config.yaml
num_hidden_layers: 16
hidden_act: "swiglu"
norm: "rmsnorm"
positions: "rope"
rope_theta: 10000.0
rope_fraction: 1.0
attn_scale: 0.125
optimizer: "soap_variant"
beta1: 0.95
lr_head: 0.0503
max_grad_norm: 1.0
warmup_steps: 200
decay_shape: "linear"
final_lr_fraction: 0.0
max_steps: 3367
Each number is 50 + 10 x the weight over its row's rms, rounded and kept within 0 to 99. Layers, rows and columns count from 0. The size before them is the row's rms in percent of the matrix's.

# down: layer 3 MLP down (transposed), 704x256, rms 0.114, rows 513-547, columns 64-127
# gate: layer 3 MLP gate, 704x256, rms 0.13, rows 514-548, columns 64-127
# up: layer 3 MLP up, 704x256, rms 0.129, rows 514-548, columns 64-127
down513 098:47 45 39 45 50 49 54 56 57 44 53 62 55 53 53 43 43 50 55 46 63 50 47 52 52 40 62 43 62 55 56 64 62 57 55 35 38 35 61 54 50 40 26 57 52 44 51 60 45 46 44 49 67 54 69 49 58 45 56 63 51 64 56 53
gate514 098:67 55 56 20 65 34 56 61 39 57 59 55 37 53 58 37 54 46 38 45 52 36 41 63 58 46 64 44 40 55 54 53 46 56 49 48 37 48 42 47 44 35 60 42 41 67 51 55 62 26 62 50 56 53 41 42 49 52 49 45 52 45 53 44
up514 097:55 64 61 47 43 38 59 50 45 63 61 47 58 33 67 69 52 43 51 62 55 42 51 52 51 40 59 44 60 55 41 57 35 56 28 40 49 72 52 61 47 40 67 45 43 58 34 61 66 46 49 34 37 34 37 52 45 50 45 37 52 44 48 55
down514 094:44 47 60 56 53 53 50 59 35 59 59 49 32 58 57 53 61 59 45 45 50 47 54 60 38 55 58 45 44 56 70 60 43 49 58 62 44 66 56 49 55 49 75 57 52 43 53 68 62 26 38 62 35 36 33 48 20 68 52 48 70 76 53 44
gate515 098:62 49 48 48 58 48 36 53 51 49 62 24 66 51 58 38 67 57 67 57 49 48 53 41 64 46 32 44 45 66 46 54 45 60 51 46 59 66 65 74 54 56 32 55 44 47 44 75 39 45 58 52 50 48 46 55 33 45 40 50 43 42 62 51
up515 096:62 49 32 53 42 71 58 49 47 48 54 55 43 73 48 41 36 41 52 63 46 47 52 55 49 61 45 51 54 52 68 47 40 51 51 42 64 36 44 55 56 52 56 27 44 68 50 49 42 53 52 38 43 39 54 66 58 60 54 37 50 38 38 47
down515 099:74 43 50 57 46 64 38 56 43 50 47 61 61 57 30 44 35 44 47 31 61 39 50 54 47 45 48 62 54 55 58 57 57 38 64 40 46 48 41 50 56 47 53 37 47 42 41 30 40 56 42 40 48 62 58 50 43 52 44 61 47 48 34 51
gate516 103:56 55 38 44 50 68 71 42 58 39 57 52 40 50 50 67 39 49 35 42 46 47 71 32 42 56 54 48 36 48 52 34 38 58 36 50 53 62 42 44 48 59 61 31 42 52 35 28 50 48 60 57 54 56 34 54 42 40 57 50 64 47 72 48
up516 099:48 56 58 63 45 31 37 50 58 69 52 51 55 58 56 49 60 58 63 43 50 41 35 61 60 52 44 45 66 44 27 68 66 55 49 58 42 33 55 63 45 49 48 73 65 52 55 44 74 59 30 53 40 48 48 59 37 36 35 59 62 42 50 52
down516 106:40 44 57 56 55 44 50 62 43 41 47 42 45 44 54 40 51 52 36 59 37 62 69 58 51 36 71 53 55 51 53 52 30 47 28 45 51 25 34 40 48 58 32 64 42 34 47 51 44 53 34 31 27 31 36 34 60 38 65 29 53 47 48 43
gate517 087:69 48 39 64 45 35 52 38 49 45 59 43 52 46 54 51 62 63 58 48 50 64 47 63 34 48 50 48 51 61 58 53 61 49 52 53 64 57 39 51 51 63 53 62 60 59 41 62 42 63 61 38 52 57 52 75 42 49 40 59 40 61 28 52
up517 098:48 47 58 55 52 61 38 50 58 59 42 60 57 56 56 36 41 40 52 51 59 40 46 40 66 58 53 47 37 35 47 53 34 49 45 45 52 47 63 51 66 40 45 41 36 50 60 37 56 35 34 50 46 43 47 43 49 53 58 52 71 41 74 46
down517 089:68 41 38 38 42 51 60 36 43 44 48 24 54 34 30 45 55 52 51 56 43 59 39 45 55 36 49 58 39 72 43 59 58 49 61 42 61 53 46 52 47 48 45 49 50 65 55 49 45 50 39 40 54 30 41 52 57 50 46 53 38 48 28 53
gate518 098:56 51 51 66 51 36 40 47 59 39 44 57 67 51 49 46 46 42 64 42 49 57 37 46 52 41 43 69 57 58 42 71 52 61 46 51 44 42 59 49 78 39 40 78 55 49 47 50 46 35 43 48 50 59 46 57 43 51 53 46 33 82 47 30
up518 091:52 53 47 60 48 49 27 54 54 34 43 61 77 49 56 43 63 53 73 47 56 60 42 58 57 56 32 50 58 62 49 53 47 43 42 58 56 31 49 51 69 39 52 72 50 53 49 57 48 25 48 64 48 52 50 55 58 55 54 56 33 69 54 46
down518 091:50 72 48 50 54 38 44 27 70 35 46 58 54 42 24 40 46 41 61 53 47 37 59 41 52 41 56 52 39 63 31 54 64 63 64 56 57 56 52 35 46 49 46 55 51 55 62 51 40 52 31 57 53 54 51 53 45 42 52 54 54 44 78 53
gate519 095:48 63 55 53 58 32 47 41 51 42 50 78 49 50 53 43 46 53 60 44 49 67 37 22 57 56 48 45 52 46 64 35 50 31 50 70 62 56 45 42 49 61 31 43 30 66 59 44 34 62 41 39 41 58 50 48 49 58 49 45 61 53 42 41
up519 093:58 68 42 50 47 52 55 44 40 66 58 54 49 45 52 56 61 53 49 48 48 60 59 65 56 47 57 52 37 60 46 60 45 51 37 63 36 59 53 44 42 49 47 66 68 62 38 65 46 46 45 56 41 66 49 53 48 41 50 67 49 48 52 55
down519 102:42 51 55 50 38 62 64 72 59 36 49 58 51 49 51 52 49 41 57 54 46 57 37 73 57 27 57 41 55 68 54 61 44 69 42 34 41 48 59 62 54 35 70 67 61 35 39 57 63 68 45 48 61 45 45 55 47 49 47 38 53 46 64 45
gate520 096:51 38 53 60 56 43 54 64 58 54 42 58 46 29 46 43 53 51 33 36 58 51 55 55 40 47 48 60 53 51 52 45 54 53 43 56 49 49 39 48 38 43 50 44 51 49 46 42 51 60 38 55 62 34 39 49 54 48 58 41 55 49 22 49
up520 100:56 51 37 52 64 49 46 44 50 37 54 63 68 47 56 52 53 52 62 55 62 42 43 48 59 46 51 67 59 58 41 43 43 56 57 48 71 32 61 49 34 62 45 31 58 66 43 49 43 49 50 46 67 43 56 48 43 58 23 69 65 51 46 23
down520 101:55 56 47 54 57 46 43 42 49 35 45 51 36 59 52 50 53 39 54 60 50 49 47 46 68 50 35 41 65 52 43 44 36 52 39 60 64 52 44 55 47 30 52 29 56 37 49 55 52 51 41 43 50 42 60 58 44 56 54 48 65 41 61 54
gate521 092:39 79 41 57 40 75 73 46 51 42 43 52 79 49 55 64 65 58 64 57 39 65 53 67 66 64 54 55 54 35 49 59 47 47 50 42 49 49 54 50 54 51 37 46 61 59 54 46 56 48 63 51 47 30 57 50 55 36 64 30 39 65 36 45
up521 098:65 59 50 43 23 36 48 53 36 48 59 57 50 51 50 47 44 55 43 48 43 66 50 64 52 54 44 47 42 66 58 42 44 40 61 52 69 51 52 58 21 61 68 60 34 45 56 45 35 60 64 62 43 59 64 51 62 40 43 45 52 58 43 48
down521 098:56 64 37 24 45 57 49 51 45 45 47 55 58 37 60 51 34 49 33 46 41 57 46 58 53 58 48 38 55 72 49 35 47 40 52 49 58 50 45 45 46 51 47 51 32 64 51 53 54 49 51 50 62 51 76 47 44 70 43 37 58 40 39 43
gate522 109:36 65 31 52 60 54 68 51 43 38 63 44 54 44 44 65 57 49 77 48 41 40 38 58 56 39 54 52 68 43 51 51 52 51 55 52 54 52 61 54 50 71 55 43 36 50 48 64 49 49 36 39 36 54 51 60 63 41 46 57 49 45 64 58
up522 102:49 59 37 50 66 53 56 41 49 41 45 58 24 51 47 51 59 39 48 45 56 36 38 42 58 54 44 62 46 47 65 63 83 49 44 64 45 50 47 52 48 40 43 51 67 51 44 56 51 48 40 48 49 56 36 43 56 31 50 54 50 59 55 48
down522 108:41 39 41 54 55 46 25 52 37 42 50 35 45 48 63 40 47 67 45 53 54 60 41 51 50 57 54 64 50 40 42 49 66 51 61 62 53 59 36 50 56 60 55 49 48 63 43 66 48 74 47 48 56 49 38 39 34 52 36 54 37 43 43 59
gate523 103:44 43 51 46 43 38 46 53 59 53 63 20 54 50 46 49 45 53 55 53 44 41 46 52 61 45 38 45 57 47 52 53 64 62 64 36 50 79 46 69 53 51 71 37 43 58 48 47 50 56 38 49 35 59 58 57 39 43 55 42 62 53 71 30
up523 103:32 50 57 50 40 45 40 55 67 54 58 29 52 48 54 50 53 54 61 37 34 47 48 57 51 47 34 39 46 59 50 41 49 54 53 45 51 48 51 66 60 53 72 40 61 36 54 45 71 55 35 64 59 54 61 52 52 49 66 39 59 47 72 50
down523 103:50 75 52 58 58 36 63 59 46 46 68 54 65 40 49 45 58 35 50 57 63 47 18 53 37 49 72 57 44 46 56 58 34 41 52 60 60 56 36 57 55 61 26 59 46 49 36 64 43 53 67 49 53 42 48 46 41 54 63 37 39 62 51 50
gate524 093:57 44 28 54 28 43 48 52 37 43 61 61 46 52 46 42 29 54 45 48 73 60 35 51 58 52 49 36 46 44 51 36 49 36 39 44 31 54 40 47 49 53 68 48 51 60 38 55 52 42 52 70 58 52 47 62 42 54 41 40 30 48 56 40
up524 090:49 54 62 50 66 71 35 34 60 59 42 50 48 56 45 64 64 57 68 54 38 65 50 33 45 61 52 66 60 45 44 50 51 65 43 57 58 44 57 51 40 42 48 47 46 44 61 40 52 54 48 35 43 36 53 46 53 48 54 48 55 50 46 57
down524 096:46 57 51 60 52 63 43 47 49 71 42 46 59 66 39 53 71 46 41 47 44 55 57 50 59 54 47 72 66 67 41 58 48 64 60 57 59 49 70 48 52 35 57 62 37 54 58 34 48 56 56 54 54 27 40 44 50 66 57 48 68 64 41 66
gate525 096:52 42 56 57 54 45 50 52 37 60 51 43 65 56 40 51 65 56 39 49 42 38 49 64 47 70 46 54 50 54 35 53 64 61 41 49 46 63 41 69 59 42 50 68 41 49 59 25 61 64 55 51 41 53 49 77 47 42 63 44 47 46 56 53
up525 107:59 54 50 56 53 34 60 47 63 43 48 67 53 24 47 28 43 56 63 40 57 45 70 53 73 35 55 32 53 47 55 53 68 35 47 54 69 42 63 61 54 52 40 51 51 47 50 70 41 42 32 47 69 68 65 40 38 45 48 45 58 60 41 57
down525 105:45 62 56 58 51 40 27 57 46 38 55 51 51 53 44 40 76 53 57 71 47 50 47 62 48 53 47 47 66 49 21 62 71 38 58 47 70 63 69 61 56 46 63 42 45 60 53 53 66 46 38 55 50 44 38 49 65 33 46 56 60 49 45 49
gate526 103:39 41 44 48 52 45 51 45 55 54 49 59 51 51 58 60 47 64 43 48 34 54 51 49 62 57 56 35 45 51 60 60 45 59 64 49 59 66 49 40 33 52 52 55 48 54 49 50 53 41 61 46 40 42 59 51 45 52 43 51 69 55 46 29
up526 105:45 59 58 46 52 72 32 59 51 37 59 35 57 64 43 50 46 60 57 42 45 61 50 52 48 55 51 36 43 55 43 55 39 64 42 40 50 39 43 56 56 42 58 55 72 47 53 51 54 37 59 53 56 50 53 60 45 43 46 54 60 50 46 52
down526 105:70 30 52 49 46 55 25 57 44 48 44 37 52 51 43 55 48 64 42 73 54 57 48 65 35 60 59 57 55 64 54 45 53 39 40 51 52 38 49 47 55 67 62 50 57 44 61 58 41 60 47 59 48 51 45 40 60 62 47 41 40 66 60 64
gate527 096:43 58 48 38 44 62 54 41 33 59 49 54 69 34 49 49 55 45 41 37 47 47 42 59 60 63 45 37 46 45 50 36 45 37 51 77 52 68 33 45 39 43 33 48 55 57 74 61 43 34 38 45 31 44 69 43 50 44 55 49 42 41 38 66
up527 102:62 45 36 49 41 29 42 50 43 55 48 61 56 56 64 55 59 55 68 53 38 63 56 53 42 33 46 55 58 55 39 74 46 49 51 62 51 60 54 67 51 45 62 58 54 48 48 39 48 48 45 58 55 32 45 55 69 48 71 57 42 50 50 45
down527 105:43 43 57 49 43 46 49 59 58 43 38 51 55 41 58 60 32 32 32 48 49 62 63 41 41 32 52 53 44 76 45 56 56 43 46 52 46 38 52 43 54 44 38 32 37 46 57 55 29 43 57 51 59 66 54 55 42 60 61 51 51 58 51 47
gate528 100:60 40 51 61 62 29 44 51 32 52 39 67 48 53 58 64 56 72 50 33 53 49 47 42 48 51 50 61 35 68 51 45 43 55 76 48 39 70 33 52 34 60 48 64 57 55 61 51 52 47 62 59 54 44 64 55 59 46 59 56 55 48 39 56
up528 096:49 62 44 46 44 44 60 43 39 54 52 50 47 33 65 50 57 49 56 39 67 59 60 62 49 38 34 47 30 52 50 47 54 45 41 52 38 30 33 52 48 42 48 50 51 43 57 46 54 54 44 40 56 29 51 50 49 69 47 65 58 57 57 43
down528 102:47 69 52 48 61 61 58 48 49 50 38 44 56 43 48 59 50 63 34 42 57 50 65 45 44 42 39 43 45 50 48 58 60 49 48 48 47 56 40 60 55 64 42 55 71 47 55 49 48 54 28 59 49 62 69 46 66 54 54 63 76 33 62 33
gate529 096:42 50 42 56 54 53 62 44 51 21 75 46 45 56 42 28 62 48 24 36 55 55 34 47 54 44 31 67 22 66 65 55 49 41 60 36 42 58 43 30 67 41 43 46 44 55 66 53 62 36 43 42 40 51 42 52 52 55 61 58 41 53 36 60
up529 093:40 37 57 54 55 42 35 50 32 61 41 61 48 45 55 53 42 63 66 57 54 44 61 51 44 58 56 58 66 34 31 46 57 52 37 46 63 41 42 64 46 39 56 53 50 51 50 43 60 65 45 57 57 43 53 59 51 52 40 39 55 44 57 63
down529 100:42 54 60 44 52 54 57 58 43 50 37 55 59 45 48 59 43 39 47 56 65 64 51 49 63 42 65 61 38 34 64 55 53 54 59 43 50 50 51 68 51 44 67 48 52 56 43 48 43 59 62 47 73 32 62 49 61 55 64 55 43 48 46 37
gate530 106:52 46 46 38 57 52 43 35 42 61 61 63 34 50 53 39 61 60 23 53 55 49 54 52 36 47 44 52 40 38 38 34 49 58 40 31 45 63 54 48 44 61 68 57 65 50 70 49 51 41 51 46 73 40 60 41 69 45 40 60 59 51 58 52
up530 111:51 44 46 54 67 60 65 46 68 50 53 47 70 41 41 76 40 51 57 59 40 44 38 29 60 61 51 52 46 56 60 58 51 38 39 54 44 40 50 56 67 30 40 54 49 53 47 51 52 52 37 49 38 43 40 65 46 48 38 47 56 59 39 50
down530 101:44 44 60 36 62 42 46 49 57 52 67 49 51 64 39 57 38 46 41 53 64 50 57 45 47 57 52 54 50 61 71 46 53 45 47 43 17 41 52 50 44 55 65 48 43 60 40 38 42 56 47 64 51 56 40 37 44 24 49 40 45 44 53 41
gate531 103:41 45 53 50 44 51 46 62 70 52 34 56 43 38 39 42 43 69 52 47 48 49 55 47 47 38 35 46 40 52 63 60 42 44 52 54 49 62 36 54 37 53 47 46 47 46 45 53 43 61 57 35 51 43 44 38 61 60 59 63 45 30 45 60
up531 108:47 36 40 54 43 35 53 70 48 49 49 53 58 49 58 48 53 49 65 60 40 48 34 60 16 58 57 42 60 35 72 44 45 52 43 56 75 45 44 40 50 47 50 57 63 52 58 66 34 53 63 39 58 60 33 43 55 55 47 51 39 48 56 55
down531 104:57 36 40 56 46 31 54 63 59 54 61 66 36 38 76 56 49 60 46 57 43 51 42 49 31 43 54 42 56 48 64 42 50 41 47 45 59 36 54 56 64 49 44 71 59 52 37 52 32 50 64 58 51 47 48 44 64 58 45 44 43 32 66 49
gate532 093:54 30 51 35 56 37 57 50 65 50 68 59 41 29 53 58 49 44 50 75 50 46 56 44 50 54 41 52 54 49 60 38 51 38 41 58 35 44 39 25 59 63 50 47 64 50 50 59 35 48 34 42 48 45 52 54 58 61 54 47 51 55 46 51
up532 092:52 72 49 58 60 69 49 47 29 46 42 42 48 82 51 50 55 64 38 32 43 61 45 61 37 47 60 46 55 49 44 66 54 62 59 30 48 50 62 66 48 37 49 50 32 58 50 45 70 42 69 54 35 53 51 46 42 41 56 56 64 44 58 43
down532 099:49 58 51 59 57 57 68 43 60 44 47 54 61 63 45 53 52 48 39 48 44 55 43 43 55 43 48 47 53 52 33 51 47 56 58 52 43 57 49 61 57 33 46 47 35 47 45 51 66 52 70 58 48 38 50 69 47 42 58 51 60 40 47 52
gate533 096:40 49 42 49 64 58 58 76 46 49 37 61 50 70 62 49 71 54 35 48 56 56 55 36 61 45 51 47 47 51 51 55 32 51 29 51 42 69 42 28 45 58 36 56 72 46 62 49 57 43 51 45 58 60 34 48 57 49 57 41 49 58 51 31
up533 096:45 47 40 47 61 58 65 52 48 52 16 69 57 58 75 62 69 47 26 56 53 59 48 53 58 48 48 45 60 59 69 51 59 43 46 54 42 68 33 42 45 60 51 55 63 45 57 51 54 40 38 41 46 60 43 46 51 34 67 49 51 52 62 45
down533 099:45 58 43 61 65 57 52 43 48 48 37 67 73 51 47 39 48 37 52 54 55 53 47 47 45 43 52 49 60 42 43 63 44 51 42 50 56 62 38 35 54 52 37 52 65 54 49 45 56 59 42 42 42 68 45 58 60 52 59 43 50 55 67 42
gate534 109:44 45 48 44 75 64 59 40 62 45 64 44 34 42 42 54 61 56 52 60 45 53 44 39 62 48 42 51 50 43 50 34 60 28 51 60 61 49 52 52 58 76 62 53 52 67 56 61 43 53 41 56 61 40 29 49 49 56 50 54 51 57 40 57
up534 111:40 38 52 54 35 45 44 48 20 44 44 38 41 52 45 50 38 74 49 45 56 50 54 54 34 61 42 37 36 44 37 50 33 54 52 38 56 55 69 48 44 26 52 47 48 42 50 52 47 58 64 57 50 59 51 40 43 48 59 45 53 44 63 34
down534 103:57 54 48 53 42 50 47 54 26 50 42 54 60 38 48 40 40 46 31 47 60 47 56 48 41 55 67 41 45 44 50 66 40 84 36 45 49 57 55 48 49 43 56 49 61 42 53 50 39 44 71 52 43 64 52 56 32 55 53 51 40 41 45 44
gate535 103:39 42 43 40 55 66 47 42 63 47 47 51 45 34 44 35 40 34 32 57 53 50 56 48 60 45 51 59 53 44 49 37 68 47 58 47 32 45 48 41 62 46 50 64 40 37 38 37 42 44 54 56 63 46 59 64 43 46 70 51 53 55 64 47
up535 104:73 51 47 64 67 42 60 48 60 42 55 56 57 43 58 50 48 52 52 46 59 50 44 43 78 68 52 43 44 46 55 36 36 52 42 56 55 43 64 53 47 59 50 42 41 46 49 76 45 65 51 55 44 43 56 58 48 74 56 44 50 39 38 23
down535 105:24 37 45 51 61 44 55 45 55 40 38 67 56 46 50 40 40 44 58 59 59 60 34 49 47 46 38 70 60 56 41 41 55 48 60 47 55 43 46 61 70 58 56 63 37 47 51 55 34 47 56 53 68 36 47 42 43 59 52 63 66 61 34 56
gate536 098:71 57 57 44 49 46 68 59 51 68 51 56 43 43 41 49 60 56 54 81 55 44 57 53 47 52 50 68 53 46 52 55 68 37 65 56 44 51 53 50 59 47 55 55 54 72 47 48 57 54 52 53 49 59 50 56 55 48 33 46 65 33 46 51
up536 100:48 58 45 57 57 47 39 50 38 43 58 59 46 43 40 50 43 67 63 54 62 23 59 52 43 62 52 42 40 48 46 47 46 54 34 57 51 49 44 53 42 51 43 55 43 76 61 57 43 44 54 53 41 54 32 57 62 53 51 61 62 43 65 54
down536 100:46 54 36 51 58 33 41 48 39 42 51 48 61 59 51 59 53 49 51 45 67 40 54 60 36 62 58 46 38 49 40 56 56 68 47 61 47 34 59 41 36 48 40 43 50 56 63 72 52 49 52 42 46 53 48 64 58 45 45 47 55 48 43 54
gate537 096:63 75 56 51 33 53 37 60 58 50 32 39 56 38 55 34 75 44 55 47 47 60 54 40 43 46 47 42 54 53 40 38 54 70 39 54 48 50 54 51 45 51 62 45 51 63 50 46 67 47 39 47 63 50 56 53 35 51 59 47 42 42 56 56
up537 093:44 66 55 54 52 44 42 55 74 47 31 33 46 44 29 44 59 45 55 62 59 32 35 46 52 51 39 42 42 63 61 46 60 49 55 67 45 67 56 40 65 50 30 41 44 67 42 51 58 52 55 26 57 58 54 65 41 51 62 47 57 46 62 50
down537 099:58 61 35 50 45 24 45 51 53 35 50 62 16 24 68 52 42 45 57 55 57 53 50 44 47 42 49 46 56 44 30 46 42 53 37 49 45 42 52 73 51 43 48 53 55 51 46 36 49 60 58 60 38 48 40 29 35 59 58 55 46 68 44 61
gate538 105:64 52 44 56 37 42 46 48 52 51 52 56 49 52 48 61 56 49 53 31 44 48 71 48 48 49 20 39 64 57 34 47 39 45 58 42 59 42 42 50 53 42 67 47 62 55 55 60 29 49 52 57 55 52 45 31 64 60 62 38 45 62 45 54
up538 101:38 49 51 55 41 42 55 44 41 36 52 44 64 67 45 60 34 44 45 52 43 39 39 38 53 41 77 64 38 62 50 45 64 43 33 54 60 55 52 31 59 65 42 65 33 45 34 44 48 38 55 54 44 44 58 49 40 28 43 62 70 41 47 28
down538 104:41 55 54 45 52 49 56 41 34 43 37 49 50 63 52 46 34 38 55 54 61 29 39 49 46 43 67 54 52 53 60 63 53 46 47 43 53 48 26 37 58 64 47 68 41 50 45 44 61 47 54 61 25 48 56 53 47 56 47 55 70 53 62 41
gate539 111:52 38 52 45 44 55 54 58 55 43 60 47 47 31 48 48 47 37 41 45 37 36 43 40 49 55 35 53 37 30 44 52 33 45 53 54 62 53 37 43 27 46 48 55 57 50 54 43 53 39 32 53 59 57 39 35 60 45 36 55 41 51 51 45
up539 110:58 48 62 41 39 54 44 60 54 41 55 48 51 47 46 32 47 53 56 50 32 47 52 44 41 58 34 74 59 40 59 61 51 57 62 51 58 62 43 52 39 59 49 51 60 49 53 44 44 34 52 43 41 39 43 48 65 50 34 50 52 46 51 41
down539 100:34 55 49 55 32 63 49 63 59 75 50 49 26 43 48 40 37 43 48 35 43 44 32 64 39 41 50 49 59 57 47 55 34 60 67 53 46 61 44 42 51 56 53 50 57 58 59 39 62 34 51 39 58 42 41 61 57 33 37 33 45 51 57 44
gate540 106:48 45 70 64 46 47 48 35 42 55 38 50 62 43 61 35 61 62 39 51 48 37 54 42 51 52 36 52 50 73 54 35 43 46 61 50 57 49 50 67 49 46 33 30 42 36 49 48 42 48 52 75 63 47 58 61 32 40 31 53 51 34 32 33
up540 109:56 48 66 48 61 39 41 46 48 55 52 46 54 35 66 45 37 56 57 40 44 48 62 54 52 40 49 68 50 61 40 67 54 41 58 69 52 52 48 45 67 44 66 15 47 51 37 65 41 20 36 49 49 67 59 45 65 47 52 67 38 60 43 48
down540 108:41 58 41 58 56 44 59 62 42 61 37 48 46 69 49 63 33 48 70 50 45 50 52 55 52 43 54 43 42 53 42 62 56 63 79 54 53 50 52 39 38 62 56 54 57 39 55 42 44 37 41 56 26 53 41 41 48 27 50 48 44 54 28 49
gate541 093:45 42 54 39 52 38 43 52 50 49 43 47 46 58 33 34 64 40 48 67 54 67 41 46 38 37 51 59 56 41 41 49 58 55 41 45 40 65 82 44 44 47 24 55 50 48 57 57 40 56 39 28 45 52 52 44 49 54 60 63 59 25 67 57
up541 095:55 56 45 59 58 31 60 52 38 49 40 43 41 60 30 47 52 46 38 74 64 52 53 55 46 33 52 41 57 53 51 50 43 56 30 58 46 43 65 31 50 48 54 65 63 54 52 43 49 60 34 57 41 56 54 16 58 66 48 52 42 43 52 42
down541 101:48 37 52 49 51 65 34 48 34 48 43 40 40 52 61 42 42 43 59 38 55 69 49 67 37 54 36 41 59 55 30 50 55 55 73 54 51 49 53 58 56 33 48 36 66 46 54 41 43 40 54 42 49 49 51 46 37 41 57 47 48 71 36 52
gate542 101:66 43 49 52 38 52 43 49 53 52 49 55 62 49 44 44 59 72 57 48 38 41 49 47 41 37 32 61 43 67 38 37 66 36 43 44 71 47 49 36 64 42 44 66 51 37 50 35 51 61 37 54 52 38 49 31 52 59 51 53 49 50 75 33
up542 106:48 49 43 49 52 53 55 68 42 46 47 49 46 47 51 51 54 23 52 44 57 52 43 53 55 40 49 38 27 40 35 46 31 41 38 62 38 42 58 63 38 49 72 46 34 48 64 58 51 57 57 49 31 65 59 62 57 65 53 50 64 50 38 62
down542 100:32 54 43 27 62 30 42 40 42 70 53 49 39 45 49 52 47 40 43 51 50 46 37 46 39 44 46 44 51 41 45 40 43 49 69 49 49 55 55 39 49 32 39 47 70 58 36 64 38 57 51 45 48 63 51 58 43 24 54 37 58 37 61 52
gate543 107:34 35 45 40 60 58 52 54 47 32 61 55 47 39 52 54 57 38 43 34 36 61 42 35 53 48 46 50 51 51 44 53 48 56 51 47 43 52 67 55 55 51 39 52 59 48 45 61 35 50 65 41 47 42 56 64 56 55 59 52 46 63 40 38
up543 111:53 33 55 52 52 49 57 44 53 44 48 51 57 53 68 36 54 35 40 39 59 55 45 43 61 36 45 41 64 53 51 44 48 36 51 47 50 49 76 48 54 52 53 48 69 40 49 59 39 55 30 39 44 57 56 56 48 50 62 33 48 66 65 37
down543 113:58 49 38 43 41 57 46 37 52 62 60 60 64 55 34 51 33 57 39 57 56 42 47 46 72 50 46 42 63 55 49 44 47 56 59 50 50 37 47 68 49 54 60 46 51 54 40 53 52 42 46 52 43 52 28 54 61 52 57 43 46 56 49 62
gate544 097:39 65 55 54 49 34 54 41 47 45 48 53 44 38 56 67 44 44 75 48 58 41 50 57 59 50 45 47 28 40 52 40 41 72 60 55 41 52 36 39 63 50 46 52 60 60 57 41 58 72 38 60 75 53 59 59 43 67 47 83 50 85 57 47
up544 094:66 51 62 38 43 52 53 72 54 56 67 51 49 38 52 43 59 31 68 48 44 64 45 28 53 53 62 59 60 52 50 46 44 59 48 37 46 55 57 41 44 50 59 45 44 67 50 48 52 67 46 52 53 38 51 49 39 62 45 48 32 70 58 54
down544 101:27 53 40 47 57 45 50 36 49 40 62 51 41 52 54 45 49 59 59 43 50 49 47 50 50 56 54 41 40 26 41 31 41 60 60 65 48 61 52 49 60 61 41 46 47 58 44 41 52 45 58 70 50 64 37 45 57 60 43 50 60 57 58 41
gate545 107:49 55 62 48 40 64 60 60 54 41 41 47 54 27 50 48 54 42 60 54 63 59 51 68 65 52 53 49 37 46 50 56 56 57 54 51 43 51 59 48 34 58 54 47 59 72 39 58 56 53 37 55 41 65 67 60 59 46 55 52 55 34 35 58
up545 104:62 46 60 67 70 56 55 59 51 52 55 50 44 60 41 29 50 48 64 50 26 53 49 37 43 52 69 66 53 66 32 63 57 63 63 57 39 47 54 63 53 50 52 51 56 30 43 43 45 54 49 48 33 55 55 58 50 47 60 52 39 51 63 29
down545 109:47 63 67 42 52 53 30 47 39 40 59 64 34 65 51 37 52 52 65 40 51 57 61 55 51 56 48 51 55 54 38 44 55 46 60 60 40 47 34 59 62 38 41 65 47 24 52 44 30 49 53 60 57 48 37 57 45 64 41 56 44 63 53 44
gate546 096:61 55 68 53 65 64 55 50 54 54 44 64 36 69 58 34 54 38 46 48 50 44 43 53 58 45 40 56 50 66 49 34 40 45 25 52 66 49 34 57 50 45 52 25 60 40 58 52 35 52 43 71 55 41 60 63 56 45 47 55 62 56 36 52
up546 099:57 45 53 50 55 60 73 44 40 39 42 53 40 60 61 57 64 45 52 65 55 43 52 37 49 47 40 34 61 37 46 44 39 54 49 45 65 62 46 60 50 41 46 43 50 68 47 58 57 44 46 52 61 38 62 52 33 48 54 58 64 50 48 62
down546 104:52 47 59 55 27 51 39 49 41 51 47 49 37 48 65 63 56 52 49 61 56 52 48 51 39 41 46 19 68 48 36 44 49 27 56 48 36 57 56 42 43 39 37 59 45 72 61 50 44 36 43 56 51 44 45 48 47 44 27 65 57 47 49 48
gate547 099:45 56 52 67 55 72 63 43 41 44 51 48 54 77 44 55 52 24 45 45 35 49 49 52 53 50 46 44 51 58 34 50 54 49 63 52 42 48 50 47 68 47 65 37 42 58 43 63 44 49 72 45 47 38 46 43 67 48 41 69 53 45 54 41
up547 101:52 48 49 66 37 62 58 45 49 55 48 54 44 66 46 63 44 34 67 56 51 45 42 71 51 56 47 48 56 55 45 49 35 31 67 49 52 55 50 45 53 57 49 47 29 51 65 56 38 59 55 42 48 51 51 39 72 54 31 44 61 53 58 35
down547 107:59 52 64 60 65 69 51 44 42 51 43 48 42 61 48 45 38 36 53 57 53 48 54 62 50 66 46 50 63 59 42 57 63 62 78 45 63 51 59 50 57 42 53 49 64 66 42 61 48 56 52 35 38 28 51 44 49 49 53 66 55 56 50 44
gate548 095:57 45 72 46 52 48 55 44 44 34 61 43 34 57 39 53 54 42 48 51 42 54 41 58 53 54 62 54 48 47 63 42 57 50 51 54 41 51 33 73 49 45 62 54 52 51 35 23 46 27 47 43 36 46 49 38 56 51 66 66 55 59 36 57
up548 094:45 62 53 59 44 41 49 41 45 54 47 63 67 39 52 42 52 44 70 27 44 48 52 44 52 52 46 56 54 65 23 51 48 47 53 61 57 35 56 51 37 49 46 42 57 53 47 47 64 71 55 41 42 50 41 41 32 55 45 43 52 40 61 48